config.toml
n_layer = 10
d_model = 512
n_head = 4
n_kv_head = 4
head_dim = 128
d_mlp = 1344
vocab_size = 32768
activation = "swiglu"
norm = "rmsnorm"
norm_place = "pre"
norm_eps = 1e-05
positions = "rope"
rope_base = 500000.0
rope_fraction = 0.75
qk_norm = false
attn_scale = 0.0884
bias = "none"
tie_embeddings = false
parallel_block = false
init = "trunc"
init_std_qkv = 0.0284
init_std_o = 0.00635
init_std_up = 0.0284
init_std_down = 0.00392
optimizer = "muon"
lr = 0.0118
beta1 = 0.95
weight_decay = 0.0075
lr_head = 0.00744
warmup_steps = 200
schedule = "wsd"
decay_fraction = 0.658
decay_shape = "linear"
final_lr_fraction = 0.1
batch_tokens = 131072
seq_len = 2048
doc_mask = true
train_tokens = 1533000000
steps = 11696
dataset = "wikipedia_en"
Each number is 128 + 32 x the weight over its row's rms, rounded and kept within 0 to 255. Layers, rows and columns count from 0. Numbers have three digits each. The size before them is the row's rms in percent of the matrix's.

# k: layer 2 attention key, 512x512, rms 0.126, rows 54-127, columns 0-63
# q: layer 2 attention query, 512x512, rms 0.124, rows 55-127, columns 0-63
# v: layer 2 attention value, 512x512, rms 0.141, rows 0-26, columns 0-63
# o: layer 2 attention output (transposed), 512x512, rms 0.132, rows 0-25, columns 0-63
k54 091:136102136159109187122149137129127067120093083138161102131112144155147094119122060122123077134161096059113143113135167174103106137178180080128186156109107147104074131088132108055162128148104099
q55 084:100134138150110160126115144146143073136201129105157151120109075117192110139061139136104214189099105108091123113120127182133129172142028128112091086147135098121066095114133110143096076192173162
k55 086:168166138120152103137119093133097133131080120135081147137102180142143114127154099185171144095089146117156154174120116123122171077142071121121117118080126130181201170086085116125115143116116108
q56 082:120120142108167109118122125123121133098146128131052135092147164101094103093132145062150140106135136080113089069044080154123119131140145162128136156127092093128161147131132097080031116165173129
k56 083:105100124169157109157079071112137146048119142193188120137195139152103093144175162143128172147128181176185132127140186098163071136086099068074111116150148132130105109141094105130144176122126153
q57 087:129056128133171112169138127133164204143099075102145082108146138142180166112135165115144127118085109132115111104118079153146117131124147103102144115166179136137101078112117088108136167114140154
k57 085:123117061127149125141099114132161114095132175123121113190137156145113141106169146187121099179243099098115193148143145060154088129165143089084160097145121116126137131111103118121146096133088060
q58 086:137193142086160055195121172145131145129101155111155146134054158135122076126128097174105109124156121137081121175141107139131166058111043135155123119154178152105107150175207125149126153123113197
k58 086:108090129171131218100119143159124142155161121172111161071135163108122126149102149095152130147151149115170123163151159147142125187173151097059092141134089104158095138144036096135129093110141094
q59 084:135123112170123147144155155151136107114108180091150128176163099135143085091125172155111109164144087087120097139133099145148110077119169080108092128140149153170050098155053071142154165122111098
k59 089:142171142135103155162133151190184157118131051191129141165117164163082176139064112102176157109138108151108156141111186122132103122188129161142189124097144123107160117121189175133157063190150152
q60 087:206100185213099129114117146130148103090184085099143135119123115146179104152130134139184145134149165078151098171097089101116118151090102067158115173119098138079115195137121103129094108126069143
k60 081:150160105125121177172150113160152135116105133096143113158180139126073158072136133094117126153117108123093094108076103192146111102176101153168129077109112133152103041162108164175168113150127128
q61 084:104162103055140105162145149097095127157101149082149125119132198112067143193179114200057184126147199106107187085138066118071131126087145092136148150170084116083062087105173139135135117150117144
k61 084:134000096132118091179119133168095137092116075110127048117152107107145156126069144080163105115122104119125112155118119087088067106168120080144057090158137083154089146197097137151102195175132133
q62 087:108152126078180171117151097115150084105102172091117086152162148192157137123120137154087168071076163184107090098056114145081136184107042148092111087128073112068123185127157088140172176103128081
k62 083:132108145175093103117145225143102193142141051139132155076109084125159140125130105140183109126165137061120144149147137149133178129141107146122125160110151185124137119134117181119109113128081165
q63 085:096158159190078142077144125092148130092089130144092145121150170176127231170123098128177139100193142129131105164073178110169118142123145148082123119104114096150074145116097137111078112103115162
k63 082:153090135151149175174122122154123111166105099099161132139233116057115039095126163127107182168032144144144154070164076174096122127114106157174087136155147109149123182147195176132166110125134140
q64 084:062218182134136137192168138188143123062121089069148106157164153115101147155153090129093124121141085089126070100146130089121124175128101162164196187142142113108160155145091142121129166169152115
k64 083:161079096153094107131092132100132159125114128127169135172131134105219154075139131149123107142113121190134126185092166143122115119117136106075132102104122143122156109202170115105095071124141156
q65 083:182151065130146124129122144165099177067113169190157092171082106107068110105145104125170117179069081162150129168168137154075083182175153082088049173059091075185125055124116123144146089111098114
k65 085:147143155099074080092162126081158134147116074127158112093111165100149157152110114164138086145132128084163140143114236131124127103126125151132178121131128146114147127165157134127158149147144147
q66 083:151170126175147127161130094124052089150064152095097104100129100075127142189095167116144117160148157103115149079106149158085094132142162164138173124076137149121075117150123136129143184137161187
k66 079:119064121069138160114147125173150124095157111138163086123130142147175167114091149173106181135184160079069088098134071150133173108063109194181142181191151131139153177126117077129131098129112165
q67 084:132110161143129128148076120126077093091151129093122125033161132134080096140156105101131149091162127121166142184156186098146097136173082150175100085159132115127109115148163136114136092144080144
k67 084:146088133094175134109129177141106157115100107136096114157140168149114128176114128141082082160153024140116103126116112116148172073109138122142158164062148139152162159166103070162199112120207161
q68 083:098156130155126120056145118157179093093061138137120143083195056109127166072138148188099103167113089148073102187097133116147162079092103101127085103157173113132126147150125121156148169118142123
k68 084:121078112136081113203100132152107106143183069117166115075139184143092105074120124127173150152145196107104109138089107150193024170165093168177146134130093163129095131120099073085121126197170111
q69 084:127203054130088153140114130132145111112160098147122132118122098197118114138146139108128148078140168099139137134080140161088084090125127123112088192162125070117140153119118081105109119095102107
k69 083:138098137076123133109157132187194160112062118098156135136122182136143150066150162142170182140106182140122093175072141193097130090113093123134126120096150154118099134076141171159110123127164131
q70 084:103154148169134109125171081051149098098086103126146183091118143086065150145126079116150160091123109154084058114133116128056192127139094153106108078064141121153134139117101204134099128095086192
k70 084:112128076148079160124136178185127141136146172139100113121190164147112099172123138114067131087136114117098198112125133136100162136146136193101160156172138096174163116113118098150183112160109122
q71 088:109119114138134137137177112099150118085150157185084157115102135128159106114147140142131080147204104067184167162096125096051147170119200126059141087111105201097113134138122122143125133164136185
k71 085:135139130023142131115154163175163129165129126069177166120151134138077156159154142135184118116078099158083063061142118157073151125127105095133149104208102131144207086169184195115142159144148149
q72 083:153152161137113059123086071093111161152085117102114127106105189165165173117079129092086145168120142167149043162146150100139159063103150111066177109093172146112082093117184119121119169142117151
k72 085:077074046104150162131160170151216146110140146154126163179070099160128111125207116144111156114121153092117161091047141147138063193117116102130142149166106074144170156116097099133161158102128074
q73 085:145095152108164127094073061129129135137154140154098161097172095107139181177130124044103155152149128107133095142168080123126101158082143154132048094132184086152095077121157085116168124153160156
k73 082:132090108172115126129179131144146125134118103083182068161140187132092104077112155214162147175103050180127170111122236182107097069100136126124174122100109141158205137130122159042087092126129111
q74 084:101216172152127099206098175137106145097171110107162129182188121098100177087123119116108085144097114188115147097127157123188125131108145184155083096149100139148139120135133111109104104178152129
k74 079:176085102055136199144087138150121133119135143129152128088178106104133098150120116136159156163115077106134194154067123135106126079150109103164135113131092139121073148163141170150153120112159126
q75 084:195109109162103155089143146100125095164153104146143123092113184138123117094145133121063112143140127138148123168139113092172202105117142110126138152063164184126113120163112146126086137150157085
k75 081:175082164074174119126149126109132133155142172136085119186139062093184080132102111126145130134134191104137068058100196193073094118141096192116078110165092092160132173127114143125121152126120176
q76 082:145126183134115124136087188129121071118139095085085120134113166065158115121135125101065087118149056126080157148172141090118157120103115155149150102108097135122114080136127074159189115118148117
k76 085:098115133128157144152188164156133070129096088115104156130112128131111114168132206083183140122137173130226117176110150120154105120167126132046155142186061127132124122126113114158111126149092164
q77 092:092161181109061133123205103148184166167130135106143135150164100156154134088131166114082127094070063107124143089170192077068114125185147158112092128150157114139097178157117193069133151109201084
k77 087:156143108148188132126130174114126113132106141143118147121139123105176104163137139115131113191141117123147108089206104107191140127083139115077147064147097136122070140085163102197153132127062127
q78 084:160126150155127139098142162116198119092114167140157192137127104096072162132122137089137098148142171143072136098112119110126072110135136100161105125080114076131131105145127155100179192156112106
k78 079:150142125108097117153112101088119163129164158080097129179131207170146158163108100094167140167175107188152142114111123177151113161224084066122085144153128162113094173114146110134137096128144136
q79 088:149157131134085072123167169122126154088159056153100122067112145079145131105158131117075138110121115127170148168112086074121211123126160135138110089167084126103165095113133192129106147181151122
k79 088:145103124072095137126082098149138116122154157150156126142093145205079136157193110162170124113128137149107128081192109167106130129148122151148109073047135123141104129133089048113133100108111128
q80 083:131115154071132137130125119120132108131176121114194123153143104127136125175103125089096089127184081148094152132149126118065180074159126139114102097151145112089096121151135093101116151146193124
k80 082:134127148138093091134082126078122137147119122126101133112081201100116106111120069100145143127150184171134123128072140183181115201093109087128123147115128125152168084103075158136129185107084149
q81 076:085135166152101131137107170157173156184123130112143148136125135148118048167124199152109115110140123060164114112108113136129119151066100157179131099140119172112083185098125202168162143087147133
k81 080:116157128104120148093125116180100101032086107131072180115145091114174172094147142058140041054103174206146159138140140112175133094094079146086075124146102119129134198179132131115141146147124129
q82 089:130150108090101146140128109090104160102136152138150146082168165160096136132150138112102102199077131080178129129023124185160119123118134080125176107169205113119151145140099104180095160080117106
k82 084:103165176172097135132129145102181158104098132092128144145100116096108213096104109133141132085183175116126103140134163095128104092168081137086139163153105144186096123078131099062143085133118087
q83 087:128100124139144119161175120158072149147076088174167165129113149142121082122120160121146101111181147076123090125113117123167137098117162110106150119150129177085144133161106127096196108132087130
k83 088:150109091068082113144063133130136079116201094080108123111098172121174176115153116104113130089129190113077127122138162127137091082121120140118141123151165075153045075096107098130091117084086081
q84 082:100157085130111137118120135107136133105119094125090121118110089091148166120136160132110112104122119106096130159139117158122099145170156088100123106172138212046085120144177094198141180166153174
k84 079:189053178133128129135118135102121088117135144159170167146122126088125076138192136171144111129079110136113103080108132088221111122147092105107125124082201127139086127045153128088058054123123096
q85 086:119137152161128141099081147201120076128092129093160145159079169060127079089137142103191086111114206180103145117088130090164153099131136076129166151133136089112130139125156158057126150099090111
k85 085:097152127094108050175175063093070093088164148066069157135179106117120110175141116108071087205150158170132117124140090108030107118167150183107158136178139135129116189149144120135100098081114129
q86 085:092116184146125084162074087099111100110145106110113130152076189124120145106110117111054085094098091110135163141156120132110138116148115161128093130092082146095098094130151131131158168103095111
k86 084:135121130167121104087166109163165094120117081178174114093092128133126068126128116166156129202191121165114102148135114159173130151178072158151214103146167175108156094091168094177117099158204129
q87 087:151121178100062104142132137118140158070154110157116131133142083090111114137162086193173104112097102092191099144144127106064103197097188085139150139106187162134103090171152164088151136121131091
k87 087:140178080122157062042168074105138055197085160114092138118106148122157152151153135110117106121100162168135183146136135165164178180121097178074087104156158112120135157084106174184138162121153129
q88 084:148150125136162146136145134147144125111113117082155145140106164104167157135134094165121116163097193146136131117117136112169138129168135096149160132174062137157206130117080113174154162149100174
k88 081:165099150130087149154118116165119147209078136170134067112110102157153077146115117128116146102141122083153173105079161137144064135193158120198141096137120091149071109117135163124128145134117123
q89 084:141106168150121105139095151154083078132132164128156132187095094125150168136099107101162126125115133123102133130183070127132135113161148136138125094163085072153150163139161121086164117080076131
k89 082:156070101155141121141134196120141169081127134154156151117124110130086124112170156113118126148125092093130121183114127144120133132113090131084157134124142111071137073132132219152064128129130073
q90 082:111116084130144131143158109137109133152131154176125190147091147179117088091161141118109074160072159140105151187161117124075141113122143158099135027169137138152131132091130129093122133119104090
k90 087:082086123119098119149122119028077160115137104134168128133112144129160161111056169119123162096129099062130116204153098081165122109138136102107092148128150123117143166115074186145143150123138172
q91 086:122095089081190161113126158144084097095109129146120092071154110106200125090136149123149142188133151148078165090136081114185131165100096129171133140078142124131110117100107122077210108155129113
k91 085:142107127134118082123116193114139136166120141102160147197098141127118174152107095139134194127135166115157130139110148149118151073112138086080100176179124135067148090138164151114123123170194117
q92 084:091128141126204208161085124177141135196110085113168187089111138169156177151119155142079150126129125081170137117085107222123154101160179156121139051091069135116082140176151103106168109163155147
k92 090:127154107156090070118136092105099148109148147132124122128134153107134116168172176098090133124121103168125104153160095099097136160113064121086136112176161119139152144099106133101094142136114143
q93 087:149141188134143146136100115155197091147177144144111090127163125076177118065118103129143168182137078099107182154150077091136077089197118138134154154097166123053149104125136149175181078157136130
k93 086:101124101102121127084162091051073179083112134095171148091151115123079111157134104171106101143164125121198095117135175140117172130145065142099110131223067132102084143100077085107120072165143101
q94 085:097093118107188085138119155093120212212130146123148118085124110088122136156091115084152176133090103172140096065152076077114140166136123104171105132086076150204097093141115172096098132145070118
k94 083:127106110171125157164113079114169147085105144102150154129176137074138194109110153120122107118160170132122124142124143167165084111106125162052123138127124101117141100106141075153170128099164159
q95 084:120144138100173116127149135124118119098076102169128089140122167165111147161101132119222156117178139166101162133136094139123113118124113220114128060171155091089131133158172147129208134153114125
k95 085:190134075105151091153072086111104126137134139141119118179146120157182107140142124141140177161096105142105136148121120118154111145151123081150076184026150177129083105100132132130070151104120122
q96 082:108043126096207152154102084100102092083137120105101113161107087147107107128212142099099100136115130090145153086147072145121143129146191107083124129129145133060114141148114150134150160146165172
k96 085:140130174153088054118184193152080164115149151126163115141134136164105146109076131118152079140177077172115155124176160098174083123128106168155149155141096152154102071082147110111115082076142115
q97 086:124156098172151138105111160102106120148120158156092113084090056122171130153095130132116170152129183089078151141135143083070171103117113079115161101129152144114136131120124169080155153085102106
k97 085:147125140096112060178141117162138169116121112145099110100146091092102153109160165173170117107181142113177117143086145108215111124097147140110091152196122118161128131163126073110119146115165174
q98 084:142144142033095151158148118115125129059068111106142117100120164170154156100113178117030070066138091177106115151128115161132067087129134123181190085105089182108134092133120095149161106108127122
k98 085:067125150130099082169108168096129177167138101125074090140140136193118117120103112191146102062166138101086132151172105111144186202158056085052079133135117154156128105059111111160129115103153151
q99 083:158122108130134137182122122148141181104187136075105162153134103144153178146102164119091166118112152150134038123154088091149107139127047121130090095161111145130146140135108129098155122093140129
k99 081:129132111138084083060135163130165158074099134126194094099073161096150090016158118111136161182119183102086142138116138126118145110159192107153113132096124093099100124102107151146142162113113189
q100 083:093116106124134187133090148097123121172148139099153131146124117091114140096198173147118124141159129130220161129122134131048195085138121147117120138159107086146126161137159149165093150201111154
k100 080:124105175104155112106169153147140114173132143136106164059096180193052133185137006148088142169127076131134144145151125127160071177055119121094190174123173130121186156119162107101089139104080153
q101 089:164126137113103118110097181135141115156112160055116140172149078090212177077098098133119144143123141156115129107104125185088121117105059118144063136115147171104157100156149100143070134121146126
k101 082:103138179132114148146140131156154136064075170088117098096139120170099075189105157074077108152114128174105138090122127115110090123170073163142141134117137056075078182098114110120122092149146122
q102 086:123069131154093113136112114133146102183085189131167141143107133170138189132089162090140088161142074165135120156084129116089093131205072148099148205099179121101122130161119096135111075147138126
k102 085:129167141142121108060143137153164117099152116182088162146121107130080068137133127143167203112118161139133144191183177173089134077091175113101118109141142141151183116070072158146127168108116116
q103 084:117139030158109141110141165093122115099113105150116183085106128177138135104086118118091184074142181145123182164163127137191176129097108179141139139155152160109109145145132175133148114175093134
k103 084:108116150098107037118167171143104113116127129048088126162174155123086121160123103142176159229103155097156119105113050156146123090187123143137099114126049158139157161090168062072146171102152137
q104 087:086101168077119103123126105123108110136073138174135089130081167047153035133133174132165095139087175158172110097173111130109172195127113172130167092130111115164136108152157142126228131127104158
k104 088:075125146172101108120139152163113093159174175150140177059149124165190186122133120138107126142167136096160076160088185141118137095110122111119148100144106117139091146115148073099145106167116125
q105 084:055126100152120143170203083107111117093132121118171175138128108113118135076142128098139084092122107168120079111120169137123160164109120115155129180111145085107148169137082162175071130152159140
k105 093:189152147127143185060123169195206089133168089123156184167120115095138101105117134122122103159119147106142106134189131153119109117156136108157126098140093152123097151137126111053155160128095135
q106 081:130124087087135134191093117163168172123123142124103104117186085140115125158125135156077169159104103110109101162085102147128092057170103150109187130167110096093158172092064099123162065150099085
k106 082:200134087155072073088120184173139118156141140098108132162123073106099116073130169111119149188150165146133148108138100096061092158111127155140128117101153185091094130164136137105126152067146132
q107 084:120064156165116135121110119101171189153065126157139108105110156105155113097144161137121083118113128168123120114136144133133167168117117093124107129124120151089100103148158152133152190112180123
k107 083:128113115108112071116130158172131116133121117173151131139143138109125175090084155094057132143083107118114061147162097200117136119116120117120135118130079143113135169114175128083113104199089128
q108 082:061130149128102137148200152156088109075150192134093092127162103178160171158165123133090093083141141160140117125088090059157162092167169140118128105168092115163082103171120129116183076182214111
k108 081:135096097141102121108067128086178132176096066157135166132103098104101127128107119148155128163094155079178133147160121114066069160113095087126173171110135099139132140140114175106166070169090188
q109 085:102154145148080103096156107132138113110110153134192181072146093150188146224147101161154107126101138131063129132074146111131170111130150075087183122135125157175169178117108154060055158123082165
k109 084:111104141105158151132097160103143122105170114090163116177151121178116162064115180099124221151145163091159123123146078112142154186096107138095121135220126057113135136118150096152179096169169108
q110 082:125099074131120124146102143034126120172059099097117140115145155143089189159159108171162146155129108132044163093181117152089116129129101180189125151100114119096111112160097114112206121183116142
k110 081:092160141143158152107139172177151179109154143094122119134135158090166159072117121110135134139134111085173137126089109099114146067168135050201165104073147158150128134088176091146094148111175152
q111 084:146117137158145158175134138109162107126129124180157146154111200116095087106128173135038130160145163140170115172112108185154148147075145066132094124111082189097117073146098098145154136148141126
k111 083:078103083118064110087060131151065140174161116160089104105083081192248125124102148123142163129127105113102129159166106081127132116131087128163163091167150172110109131068153132134083083101110156
q112 085:106193162135080113080099148084090109139134123106102069147191106093109152139151170175159070085129163178063090123189156123129204129122127109108160103104133102107139133136135141194076161136144150
k112 084:112088134126143143165125110164202163090142094110167145188090166104148113124121105121126138198133152087141153159122105138124116119124098154164111143140078119121116120112144148116154123113116120
q113 085:098120144126161163118192113155107140119115125181121111103112136104138101153097131099199104155152117166124118101146113109111116144120185152151151086097136098142115180126144089184086094194170128
k113 084:128159094073130111123137102085136119117133132085141190107095128135100134104155106165038098098094100117114144159141144111151138091080128154129128157155165159113130136130183153097172156107096147
q114 086:137165152144097089165118155159133071137111127155167076144148096133074108152160153079188110179122089164059114125113166090132113183173100160131131055127101116143105111056122175094083077114090131
k114 081:144140071137136156122116133100095141091125075147111069081138179205132174144088105120156108073097099143133153133107145128091109103135166091097117171105138094076077155128100121134205154100152087
q115 085:165153151172084112096083122081163076165100121100148133108142093100086065144144102136171088108132176206103100127167183123128113077148204137155130200095131132099113144155201132120143061112083102
k115 087:119079107123135183146148138143138153140147136106077168110114138125117155100120126156153145151142108081154114181099068157127136201118106156139182036136172140136129097150122086174100124158129137
q116 081:146133157108131108122066094123087121123086132152183075112107125092132099122168113162150169117143143115149066102167095202075118079152168118135148098146096114139077181114194087150079119057170082
k116 081:139153131175138119084179144144081144123133122109150104136119124106229103122090142110052094130157089108118123081089109094178110180073101157114162143160182144164136100139104127141171137132161089
q117 084:102089126120126110066184134139090056133118105103100092180056117175182099175070058101062126122126131139104129101097154142154140157143133144193063116085159089068089189114095154135143117130127126
k117 083:116183190094138138157126171136123142101111123201169136132127110138093130121170150087128118136125129104143171111178099067091125128182120091119152171105148170140112097092126125113132129131120153
q118 083:130121148124117167070068145123173140081122100151066153132154126080065175140157127116106157099104149148123135152114114096078105136167144106134106110125122147091067133087168123063114114097141054
k118 083:185143144123163105160162104075089115166180183178111069077130104143137078142133145160065100137146151115121102102149082172126156170093141155154133113099155082175158135178158131176114124133160115
q119 083:119121062141094082154180159109105099071187126096082031145109099189166148170082151158136101129119124141131110168147111153123132134051065128108146081070122182115105116152145133142131162078132086
k119 081:180117128140153144158074111171161126098066140179107122167149174037111136118154141130133154145145147123090116094172138080146148125147130129111105201115107089133081137088149082123115169137155134
q120 085:077188084125121160102132119192133130116113135113146121184044103108097181108141146117109071163185211117172128116120136093136110176157101206175134130177176154166144157163087082163133127126128133
k120 084:148126151192107100165112127090081097163129120115139175127086194150135104150036164131068123111075091168126132117119135097111189139125150082059144137119104131072087122104072093121118156110134135
q121 084:150194134116102128142146145112113119114114075031085112123138131121074086076085105129075108152119132145162115121095173136138064160166153084168131152112093107088141113106108147110073089145118121
k121 082:130096096125151145097135099161170132152143178139123088183073121106141093179150144150153118162098127107131143146126150109112115110139106132154096148147149127131099122142155083148132107089144152
q122 084:139103101156134134107156130106144092167122113125153109048100158152135158143148079086121116147118169103121138115175126137080142167150137132098135143116107105118164158051137095120094107188143071
k122 083:124132190152154157125119103155113109176151122141097141145196125073087145122140173163149127082175180154164226154112110110144143095130062117115154120093142170091126134153194204068147115092130145
q123 084:085138114208216112122056159137097208116130099169136155115094126140111085112150102141084163108127155118046118092167139169082078113110167127099090166183057154141116141110106131157097161085136114
k123 086:177101107109129129114141154190149150178121100106149128166141149130214158124086153118153098124111133141139150124059127101092136140146142139152128123100111133124160119182117129147195146147097136
q124 085:168136125204087117051126096172141197136121104134078125172134139129163102181120112184114117081134127155134168150107142118114169135155156094143168135102137151095156143150128139219129155182092148
k124 080:138142128107151158159126135137078131137126138125163152101060086050135133059129163070076207132130080118138084096143153146129129130094091153168112110168115140125114142195122136123117120128127121
q125 088:139126119097183121174112076146125110174142156144117131163134122118137110109150082085108147157083150137051129123117135061153170108169112163126155133132102138126121160138114138159147136056166082
k125 083:162119124139116131063076154098098136086151101176170154151097142113086155113127202140102186151175095149201123134133107166137165198142227076115101106114116102116179080099145137107124155146142152
q126 083:138117180080100176162094092117154096129172150085115177045110153123127168161121155184191104143060156119127117092137199179089150150118090145037124142110091136111147106136152129117129110114122114
k126 081:136116181195134117115140123132100138113115158124116126161123147120177086118124140098088133130225050124130098098090108130121117138190149122135093131090206111123118115160091110132128148088128136
q127 083:092098111174091141087155119134166088114097153096143163061161135103158114173089124121143131107154123151128109146132135111142089105121164147163077132180134150168192170093172150142095122100146100
k127 087:126162112094134077135160119068180141136186139111068118099132129125112090095135156165095140114090136167109136161155095151124118113090131102124089144132168127134094105112128092131098111079094178
v0 092:160144101127102166137151159171098199144086103144127099123124161094107178107132099082193166121109110090117134117096138074151156089137122147114201083179174072147169148115104123128114076058133173
o0 098:103150130143157136108124146102115160098133145104140141129117070158150134079115111162130192161148054203156110124164138174169188189087143171126118123088090138122142134171164075136126149173130122
v1 093:051178097122156090104133127105087149153091137166159105037128115104151135119108149096094129134084143112143194161124138115177133180120086144102192177144141105119115118076118099098138198085156165
o1 095:117101121164139144196166134185131098110161160168184163082077118146117135136125116117110105098159134074157172118130069131104128154104084132127143109142079126103097106127133151175107143141142174
v2 093:125134102112144083079129182075196092108149139178115107168112123114167110130148110072145141084073142135108097124105070123079118123174148100123076140107113114147067117128107183143153138139143096
o2 094:146114070066141145124163121162122177118118157160151112118132132108120100100182144149099144189113144097157142141144133141137155140121137169167103093139091061219101149088136094122148036131103115
v3 093:099145108127128162135124084112095133135091109083158137143113160095162149116155122136128162142111110120138112135166107088136165163116170103175150116066074121070155111161098108134129136102148125
o3 096:180158174135108090053118094134107133132143127094109162094090120098139137079146134129097141146145141132070063064147090109078102127144072125046121148087182117175121178131138098132079160155106175
v4 092:084108136168142162151118116015134115175117155051102124143075113148134134114112148118138204148059128175172155137122130170147132100134192127111122147145158108098145139132136146060098122112110136
o4 096:109175100071082169122077135163100134094089138151119129107114134129119107117119134163176151133105103128091134144184149148119127141097102086138149143134181110073118133154154153121188111135057140
v5 094:159122105127126087146162150179103120128171080098200121102109083122138078150139144161159140141195119093135157123119137153122120115117130113121077159121143077121090083108117095159194123105126094
o5 096:190114197143161160182172142136188140200104178094141095087160192123096115110140128128156115107132093111089190046126095169174089083091093110176105135106165095164145096113121114124136118148121060
v6 094:069162128128127091102002121072167209168088152160139074113164123136147104086121159130089114134164152088137096116145066154133161113122093153085077138145151113141143126140154175099061125106125124
o6 097:118129163146180146198147137153122128135128114151157156204101150123157126108152129101149092102073103159105171124114137129149111118129099193132109183150121185084118132128067205072193157159114158
v7 090:102169092093174122100166117144132085186095139152111096132159175097130151164155137137133161120133136168093137142122141143087112116135104149038075081121122128101094146126157174124094070113067129
o7 095:153133092111115109159109105106174157144183105114104111163107147150132160081090122158115169121116153094112123116135130104184174167115161107191147124122142176152142119126087099200086113160081158
v8 094:137139086057144073135118100124091120109101134144133118104149088122122089136132141068114113106149165220145140157065121139103086074128109186144142132173152111095121092132116155119127139112184106
o8 097:170133101096078120145148154135152106128125111092113126082150169147138212178116170097159095102134152166178120172140191068110112111158163086147168132188089161132158097161098127128063129158107115
v9 093:091138124145098100158141099116110089127103163099132173146166115151118146127091124163164170150097130119110108113082074179112121083144193134075131151084119154173147129114128092098163144118118093
o9 096:078123082184110123101148159111098177093175117146178130113081166104104091117113136172112097151170143138111105162114184094101176155131135145147135190130104111143166062146102133130082099170128099
v10 098:123164144124094145092177132122184162181107162143129049109108098130127085094122142127093159122144136173135111112124128174193121112124147116116131127146127087145144185182130112127124126122189128
o10 096:139076089109183090101196030133158065150123083106069079137106145157066110175070095162166105136140211115093140160081113123140109143175102176148117169130171075152096155135110149111154153095075085
v11 091:094101117174127150134135069098121173113151133138104131100104118170168139130149088140161101123073141137197140196136187105090114152105118131152131144183158155177174101121118102119061114155138123
o11 093:124137100164078102145118155105144114098153126124127105126203114076127105124190123154097082129112167113143072080098131090164193067119157131072144100180152170094175137095142147151131147127139107
v12 090:110152146134131072115145119115095109123177078104125180092092137087144139143104117037122106094111147120063081118139119111139096121096147133059154154164161143128141111149167069066124064156135146
o12 093:157137110091126167090159113144164141086134142138124105055176086143119131136110115070071147198106148112123102139155162136101065162131173133131123095123134135112076021070122124140144140094155120
v13 095:151097111130153138165117170124158182115161109108136126156122137136126143151148075173154158113097090126047115138079120054133131127127122106137122083134083098129129127118130100117139111157151154
o13 098:134109096150122085118116116115112155125108155150133130096092112121162119125112071121142165151124174126143118128131105133164114152144141089146159181069127118121094125137115144132075123118146181
v14 093:180149116165110095131155088097147183210100130124123132183162154174133082161097088116131115112140122214172125076110168129071168068131080102111138117161194037117150171136113187105138124194141092
o14 090:181068047106111099139130111148144113144120118089160120150099085219139093129131135118085108116142157118134166116195080166143162094125151171152136150153129123132113112132167092070134149173028108
v15 094:115088139083174151081185113164145165095122122112113115093142143128136144157112109103118147150134102112073154110071097178131135140132122113125129090131107158095183110155150083142115148127155116
o15 099:134122069103068144120120192129131088152194133109140093154091124108052123062040165057124112140175095121130107137176081109156087127105105133062137090083087115101116160143064158069100139160132081
v16 090:138152093109095122186079145102163126173092074107088135108122161105142111168123145119096172081154115117143117153124165173159130131099098102123131077109190126114120146128139109169159160135152118
o16 092:137171124120159149151166103176078117146107109127173156113086084151123108126047164130157121153126128151111114158149096153121061122061083097196131105164155178123137155153134108198172190056111133
v17 093:077126157146126074149135130119112159142169122107182090100191100131134125139134171142056064153152176091105039072116065189097117134138137115139134141160118172139116098145118136100170161121078169
o17 095:085088118107149129114117098137117121122090066142148139119117107089089117107110088074157140092126107165119193107094197112116099204050133155163087153127104112108121144187122119129160112148071106
v18 091:093161149131182075143077144134121141158118136131141107126153108151101131158113032167082074066124172123136165138122108118115159114144166145130159142141121124050075157119092054125126149078130124
o18 097:145172122180100138099119157114128075105149090144095062194092107140159145195133122149152201187142102108101143151103136183104060189155111114151102150172113152121112126168105176163080105118122111
v19 094:106108115105107112107107131174129163151089099128147084117137106066242188103117111180133123148096154127150091126086133099116151103078112109118150136118141147078069158138112153121085121101115156
o19 097:116069104107168137157150068143117103099114158103047052136087090100173133135151141110213120141160140141141134097167114127131108152116113133121131163051125173187088077181118128158178129135140169
v20 097:170122139197084112110097150079095143123102071156111177102129146136073091104092183174130176194144133091090133161143137109163111122101088234093155130107080078147154119144122107163160149087089136
o20 099:107112197127132147111218132154147166111081159117128148112143131163127151150165143058105147109159106148127141109156131153132094147178103098138158162126171139134188112104099152095104162124148153
v21 100:135135151090174142145145132120137171166159096190165100121132086122107181136101070136107112174129168070138153110127131127092095133127137117078150124152058114151098121105099135114155120143136165
o21 101:077060110150179112108110115131134083137121114127140091116141152116077136136133105096183141081061095097096152096123102162097107131118129157158121143105111117175134112163070060119132090121151105
v22 096:160102120113052108076157136132144146127193160136094108151114176160135129176110113130168145137139106096178194142155149098096144098108106088170101153111124118101158146139102110162122058178098146
o22 100:188194126160120187133131188134116164115149058050129152201122126205159118116164134098132104161113131102125107122153139143159109090177180077177171129115169166125139119109130153104133093131134145
v23 096:111096111192165172132107131102210103118112155098129110117148193142075152108116149149153070125138201081085022154096150114119173134133145105131125148118163073107124108134152090142111141118164042
o23 093:092082141082092126180154122178102145084157165082149090131114130123130125135188160079122085105133150129129155076137070092174159141163120131108108109137094134097137126136087169134136114128066174
v24 092:098113113130082100106120157106171098186117154176141141085135175121149071111129110122177168168158128121151140129110186141182121177137061126174106118101149159171166130134136127150055135122200114
o24 093:176156126115102076137101067161161150150138152087129122163102124110153172147145147161163090128142137154084111101123121098164155177093124116133110171148200218177165083152200117165136191134120054
v25 091:097134150086099103186145148062055155110099095187141132062095160154126121069136139166137142122086127148181094094151112124134088176099188178077181129084141154120104085118123120131152109160159111
o25 092:116167116208118088068116165165125125179152120170161175110051176137133084153081175143159109125194067138139130153093089123121177116109121084137086195210114110132094163150115148148137119122096147
v26 095:145189121156085089123141133136114161115127118062098194109126153172147148127058099122112076092176112142115138105150173089130127129129098120124183126137134097135160129114076195161133108143073131